Each number is 50 + 12 x the weight over its row's rms, rounded and kept within 0 to 99. Layers, rows and columns count from 0. The size before them is the row's rms in percent of the matrix's.

# layer 3 attention key, 128x128, rms 0.106, rows 54-63, columns 0-127
092:52 44 52 38 44 42 64 58 60 49 60 32 72 35 64 73 32 71 74 55 37 62 47 56 59 45 66 70 44 59 38 70 50 59 46 65 66 30 30 67 30 45 51 32 35 59 56 47 56 53 40 33 44 38 38 52 55 73 48 52 40 61 17 36 55 57 54 53 58 56 48 36 58 44 59 69 51 42 31 67 53 57 54 53 45 36 44 48 70 55 48 59 42 32 41 47 54 36 63 41 56 35 34 55 53 70 64 44 50 81 46 21 43 42 49 55 38 53 51 44 57 47 51 47 58 36 45 62
100:65 56 28 34 46 54 49 48 68 66 46 69 45 54 55 61 39 52 43 81 58 48 44 45 52 36 62 42 49 49 60 36 58 39 40 72 63 44 52 38 54 39 47 47 35 47 50 46 40 29 48 65 57 54 55 72 62 49 40 40 51 46 55 59 49 41 42 52 61 41 31 42 27 67 59 54 52 60 49 59 58 40 30 27 50 42 47 40 72 49 38 43 36 68 62 42 28 41 49 66 67 54 62 48 57 53 32 36 37 43 37 66 38 42 69 63 43 71 53 36 89 61 40 63 44 57 70 42
101:55 40 62 47 35 49 24 51 60 41 63 56 49 47 29 42 61 64 63 32 59 49 46 74 65 56 68 28 46 48 44 33 44 49 47 41 42 60 58 46 26 43 52 42 46 78 40 64 52 50 49 62 56 67 59 35 45 62 55 75 42 56 65 40 36 61 39 40 36 51 54 72 50 30 72 50 65 41 50 33 49 43 46 60 49 36 64 67 56 37 58 62 26 39 35 51 67 64 51 53 50 39 29 36 61 47 30 32 67 42 59 48 48 35 59 44 43 67 51 39 51 60 71 54 42 51 49 70
102:45 55 28 46 70 50 55 69 40 27 24 51 44 49 38 51 39 62 47 60 81 59 48 32 34 35 53 49 69 58 56 37 37 56 52 48 58 43 54 41 41 44 57 63 66 56 31 66 43 40 34 57 47 47 58 60 49 40 62 32 65 60 38 64 43 74 33 62 55 48 48 54 56 66 52 64 57 56 44 68 45 63 16 49 46 54 41 37 61 60 64 51 46 65 72 52 48 48 57 48 63 76 36 43 56 49 54 48 48 58 45 44 41 41 25 37 62 71 46 40 63 41 46 41 43 69 24 54
097:49 39 77 66 54 61 61 46 64 37 39 29 53 70 66 47 43 56 40 29 54 48 43 36 57 55 36 56 59 47 61 40 63 73 34 76 50 62 56 21 42 36 43 75 24 55 50 56 53 32 39 28 53 44 44 46 48 63 47 68 43 40 55 60 38 55 60 53 48 42 63 58 39 50 40 55 48 59 60 47 41 27 71 50 57 42 56 44 60 44 44 57 41 55 61 76 60 64 31 55 31 55 50 28 45 57 62 28 56 29 41 50 54 70 62 63 63 65 43 44 44 46 53 44 48 59 34 59
097:72 61 45 71 37 54 42 48 57 35 42 40 50 48 71 42 74 54 53 41 47 55 64 41 63 26 49 44 39 42 41 59 30 36 56 81 47 54 47 38 47 42 48 34 55 33 51 53 33 41 56 48 28 64 55 40 51 70 42 42 44 19 40 44 63 62 64 74 55 73 50 30 59 60 75 66 42 55 52 49 37 65 37 62 36 41 37 65 53 37 50 64 82 46 38 49 51 56 46 47 48 60 53 51 43 43 51 51 52 41 59 53 51 58 30 51 61 37 44 45 43 36 72 41 54 67 37 45
095:66 60 43 21 36 48 41 79 56 66 20 47 51 57 56 70 47 42 70 47 77 75 58 60 36 67 44 55 28 43 37 43 45 41 35 49 51 58 72 56 60 58 28 60 30 54 45 55 53 62 45 48 42 46 50 55 57 25 52 59 49 43 56 54 56 43 53 41 38 57 66 54 61 50 41 60 52 45 64 58 31 46 44 49 45 52 53 44 55 47 48 38 43 34 42 70 57 58 55 18 33 52 41 42 67 54 51 79 71 27 32 64 53 36 42 56 50 43 46 42 43 55 58 49 50 37 58 55
096:61 63 67 43 54 60 45 21 52 34 67 42 55 17 41 37 57 62 45 59 41 40 46 34 63 59 59 59 21 56 50 32 61 45 49 59 52 48 75 35 40 39 48 49 67 46 46 29 45 62 49 55 59 44 68 40 68 50 41 43 49 37 82 41 49 59 30 50 54 50 55 51 48 66 48 40 34 35 58 57 58 24 41 77 43 55 58 40 60 57 47 56 45 49 73 43 57 33 64 49 43 70 35 53 57 58 29 53 68 31 36 44 54 74 37 57 43 46 52 62 43 42 59 52 45 52 44 58
103:53 64 48 64 39 43 66 31 26 32 58 64 75 39 62 50 67 47 60 38 52 49 34 47 51 73 48 41 56 65 45 62 46 51 50 74 55 42 52 70 28 53 53 54 59 38 53 71 33 42 56 38 44 71 49 59 54 48 40 45 38 57 55 59 29 53 56 35 37 54 54 37 54 56 50 66 69 29 38 46 54 58 46 61 58 50 46 67 59 59 65 46 69 50 47 40 40 45 49 61 50 56 55 43 34 62 25 31 39 33 54 55 45 69 69 35 44 44 39 72 35 53 41 41 50 14 50 36
086:48 45 32 56 73 73 53 38 46 34 48 46 39 39 70 29 40 38 26 46 47 56 39 41 55 35 34 60 46 61 22 60 58 43 72 37 45 50 63 38 36 52 51 51 35 48 41 47 50 58 50 52 67 54 65 49 22 53 64 21 34 48 50 49 61 65 34 51 54 71 57 33 53 53 75 49 50 65 61 68 39 48 69 41 44 37 30 45 80 38 55 55 53 59 63 49 35 41 50 43 63 37 39 52 47 37 70 41 54 46 63 60 57 47 45 72 51 59 67 67 40 47 49 44 51 51 56 44
# layer 3 attention query, 128x128, rms 0.102, rows 55-63, columns 0-127
094:42 64 47 53 55 40 55 63 42 55 46 43 43 47 53 69 56 20 49 61 46 60 45 56 53 66 56 53 32 48 45 40 36 28 54 56 47 63 44 54 46 39 43 36 76 52 44 39 58 42 37 39 53 35 72 60 43 90 59 58 44 80 56 59 42 64 49 48 63 48 42 57 50 72 38 50 38 38 38 27 44 52 43 56 27 30 75 41 42 58 55 54 58 37 47 64 41 61 48 40 56 40 59 38 47 61 43 59 46 36 63 55 39 71 34 60 73 39 59 50 47 34 63 28 40 44 55 69
099:61 37 43 72 60 46 46 46 48 57 28 44 67 34 53 22 43 56 56 64 59 40 53 60 51 38 32 40 42 66 71 34 40 39 45 51 33 53 46 28 32 58 59 47 57 28 62 69 58 66 52 43 69 58 48 52 63 44 44 48 52 52 51 55 31 45 32 44 53 45 53 41 67 64 54 72 36 46 43 36 54 57 47 35 52 56 33 26 36 56 55 37 52 52 68 63 48 51 33 65 42 17 48 46 55 34 66 46 34 56 57 72 46 68 44 54 55 55 24 58 57 56 52 64 47 45 77 50
104:50 50 42 56 50 45 35 38 25 41 45 79 53 56 32 54 49 39 43 56 69 44 64 32 54 57 57 44 62 47 28 64 43 38 71 58 59 60 63 58 55 61 56 75 60 49 32 42 42 53 55 75 55 38 64 59 37 38 41 50 88 66 41 38 54 41 33 58 46 42 60 60 34 41 47 70 45 31 32 36 52 50 32 59 39 46 56 61 26 57 34 38 63 55 67 53 37 30 62 43 59 53 26 63 62 55 53 48 32 68 44 40 55 46 49 41 59 45 55 36 55 54 55 62 53 42 62 44
105:62 42 26 65 53 53 57 48 83 55 43 39 50 61 44 62 48 39 39 55 43 26 70 28 63 54 56 65 63 33 56 43 63 54 62 43 37 73 40 59 46 50 46 46 29 28 50 37 36 48 49 59 64 44 37 43 18 71 54 54 25 56 53 60 58 63 44 32 64 49 52 66 56 32 57 63 69 58 40 37 51 46 67 31 42 68 41 54 47 57 65 41 47 64 44 50 54 48 35 50 43 49 62 60 51 37 48 35 65 49 38 45 44 33 53 27 56 34 67 42 55 66 54 60 42 48 62 47
101:47 67 60 50 50 46 46 41 50 54 43 60 47 63 44 60 54 49 56 44 63 70 39 65 44 39 26 41 52 38 58 59 56 46 57 42 53 39 52 39 44 53 60 81 38 40 45 60 52 45 57 53 41 88 26 49 38 61 68 32 61 52 46 64 42 45 60 58 58 73 57 45 49 56 63 48 52 55 58 45 60 45 68 43 26 28 41 84 55 26 47 30 51 54 22 52 44 36 60 52 46 50 57 43 58 37 35 55 22 67 66 40 53 36 43 23 42 53 56 43 40 58 66 54 57 45 44 37
099:54 53 70 54 56 33 25 64 52 43 79 52 47 69 33 53 28 57 50 49 37 40 60 47 65 46 40 45 62 57 56 29 55 41 65 51 35 48 41 32 50 46 45 37 42 54 43 49 58 63 54 52 60 67 69 73 40 51 17 41 63 58 77 36 46 44 64 47 49 50 49 57 42 30 52 51 19 59 32 56 69 61 44 60 44 49 68 62 53 49 44 32 35 21 45 55 68 50 22 62 51 41 65 52 54 42 46 52 40 67 56 55 36 42 54 58 54 38 60 51 59 60 44 65 57 50 41 38
102:57 51 41 26 40 64 69 62 56 68 54 44 62 42 41 54 36 59 49 45 53 60 32 52 29 42 63 61 64 37 54 76 45 49 51 38 71 81 44 48 48 41 33 43 41 32 56 36 73 49 34 59 38 47 67 48 60 35 51 37 78 63 58 46 49 48 41 59 56 34 44 63 53 40 58 48 57 39 54 43 52 45 54 27 52 51 52 54 27 35 57 57 50 55 52 65 62 51 32 45 51 66 49 57 46 47 44 48 39 53 68 48 22 40 85 54 64 63 41 55 27 46 35 53 34 49 63 41
103:52 68 58 53 44 64 74 57 45 72 35 38 49 49 58 46 44 63 47 54 65 35 77 54 67 52 42 49 37 49 27 54 62 57 30 42 48 70 52 58 79 51 73 59 54 35 57 50 64 36 49 39 56 60 35 47 58 69 39 49 60 34 62 29 33 34 34 57 43 36 60 33 53 57 59 79 39 38 46 61 50 41 57 35 52 42 38 44 43 43 49 48 53 54 53 52 60 47 54 58 58 57 54 37 60 69 42 28 70 59 39 21 34 59 47 35 50 40 53 22 61 46 49 44 48 40 62 41
085:32 36 65 40 37 47 58 32 48 49 43 51 53 36 59 47 62 53 33 41 56 55 43 54 54 37 60 49 50 69 55 60 44 60 68 55 37 62 46 65 61 51 47 48 45 69 45 73 51 43 47 66 52 68 55 49 35 64 47 42 57 54 36 43 52 47 46 36 48 20 66 59 38 42 80 62 43 71 39 48 53 26 62 68 57 36 64 59 30 60 41 43 49 41 34 30 51 51 49 31 25 56 41 49 56 34 41 61 57 70 42 41 37 45 56 49 34 61 34 47 63 83 59 29 50 63 65 59
# layer 3 attention value, 128x128, rms 0.115, rows 0-3, columns 0-127
108:52 62 43 58 44 53 74 36 43 77 44 50 45 32 45 50 72 18 54 42 34 61 28 43 47 57 48 58 68 53 49 69 44 35 52 55 86 47 51 58 45 53 43 36 52 39 64 55 58 74 59 34 47 28 65 42 66 59 60 50 53 53 49 58 68 53 41 37 60 60 57 54 73 26 46 38 52 27 44 28 46 31 37 33 58 53 43 35 52 49 42 36 57 48 48 63 35 51 64 50 36 44 52 48 40 44 57 33 65 59 56 38 52 28 65 48 45 44 53 58 58 53 57 74 63 58 40 51
110:54 62 44 21 78 47 55 46 49 65 56 67 46 55 32 64 64 57 38 56 44 51 42 49 43 37 62 74 40 35 34 34 54 54 56 72 43 51 42 49 72 54 57 18 67 37 49 44 46 44 40 51 55 50 57 44 38 42 73 30 55 28 47 41 37 40 44 77 60 49 43 38 52 56 56 40 35 63 51 47 51 54 41 61 47 54 68 38 39 59 54 65 40 59 59 60 52 38 49 61 51 58 34 32 27 68 43 42 43 52 67 52 56 41 50 63 31 56 49 41 83 49 43 39 33 51 58 68
103:40 62 69 48 60 38 53 35 54 65 61 54 22 50 55 24 60 44 62 64 31 42 59 43 70 50 56 25 44 57 54 48 35 49 46 61 40 48 38 60 28 48 41 47 58 57 49 32 45 40 48 39 65 59 54 55 50 36 66 64 63 44 40 52 39 66 43 35 58 39 62 29 40 35 37 59 57 35 78 41 51 61 54 65 57 43 50 42 60 65 41 51 57 59 52 62 22 72 49 34 41 44 46 53 41 83 47 46 50 65 62 54 49 36 67 32 58 38 56 55 32 61 69 57 53 38 40 65
093:63 58 46 28 55 76 78 70 57 71 37 40 34 48 36 66 52 29 50 60 38 32 43 55 48 51 24 43 33 50 53 52 54 59 50 77 61 45 46 56 68 65 20 51 54 44 46 44 36 46 54 65 37 47 43 53 66 62 54 65 38 28 56 66 48 47 58 56 44 26 48 69 34 55 38 36 52 54 65 49 56 57 47 43 39 28 53 65 56 51 44 55 39 44 56 27 53 46 43 26 51 34 60 47 51 61 55 74 65 48 60 61 37 65 51 62 45 49 46 31 51 47 57 61 37 51 63 49
# layer 3 attention output (transposed), 128x128, rms 0.103, rows 0-2, columns 0-127
113:44 48 46 52 50 38 23 37 43 60 25 44 40 47 55 48 53 59 56 56 49 60 54 57 54 29 54 43 17 48 52 44 50 55 46 31 52 43 41 36 49 65 38 38 40 32 44 44 42 65 64 35 45 44 40 47 40 34 64 55 41 50 37 47 47 63 65 59 47 55 45 61 64 37 25 57 47 35 50 42 59 52 74 52 42 51 68 54 81 61 37 35 58 78 43 50 70 61 60 62 45 30 85 59 49 54 67 57 51 37 44 70 59 59 54 51 69 35 58 39 61 50 66 62 61 59 58 29
112:60 67 56 70 41 62 31 41 54 41 49 58 38 50 53 48 28 38 55 61 45 40 59 41 72 46 20 43 32 54 51 47 55 51 17 55 39 37 39 63 65 56 41 41 57 69 46 56 46 44 25 56 59 69 56 49 57 55 55 39 38 44 58 31 30 55 49 56 72 61 62 45 56 44 61 50 32 48 52 52 55 56 81 57 50 53 47 41 58 45 72 48 68 53 40 37 49 59 35 40 52 48 55 35 66 49 36 46 47 75 59 44 53 25 43 48 42 44 59 36 62 72 27 59 71 46 42 68
103:44 63 42 55 51 59 44 63 48 67 56 44 47 27 60 76 48 54 46 57 35 67 34 39 30 61 66 60 44 56 44 50 58 51 31 46 40 56 39 58 52 44 51 80 41 49 51 44 33 46 58 51 30 56 46 57 69 65 43 41 30 71 44 36 38 59 49 48 51 47 74 57 53 52 41 50 49 64 40 44 34 61 53 51 53 78 54 67 44 46 34 45 44 59 44 51 45 67 30 29 52 62 58 37 27 55 49 87 46 54 44 60 35 73 55 44 26 52 61 43 61 62 49 48 28 52 41 33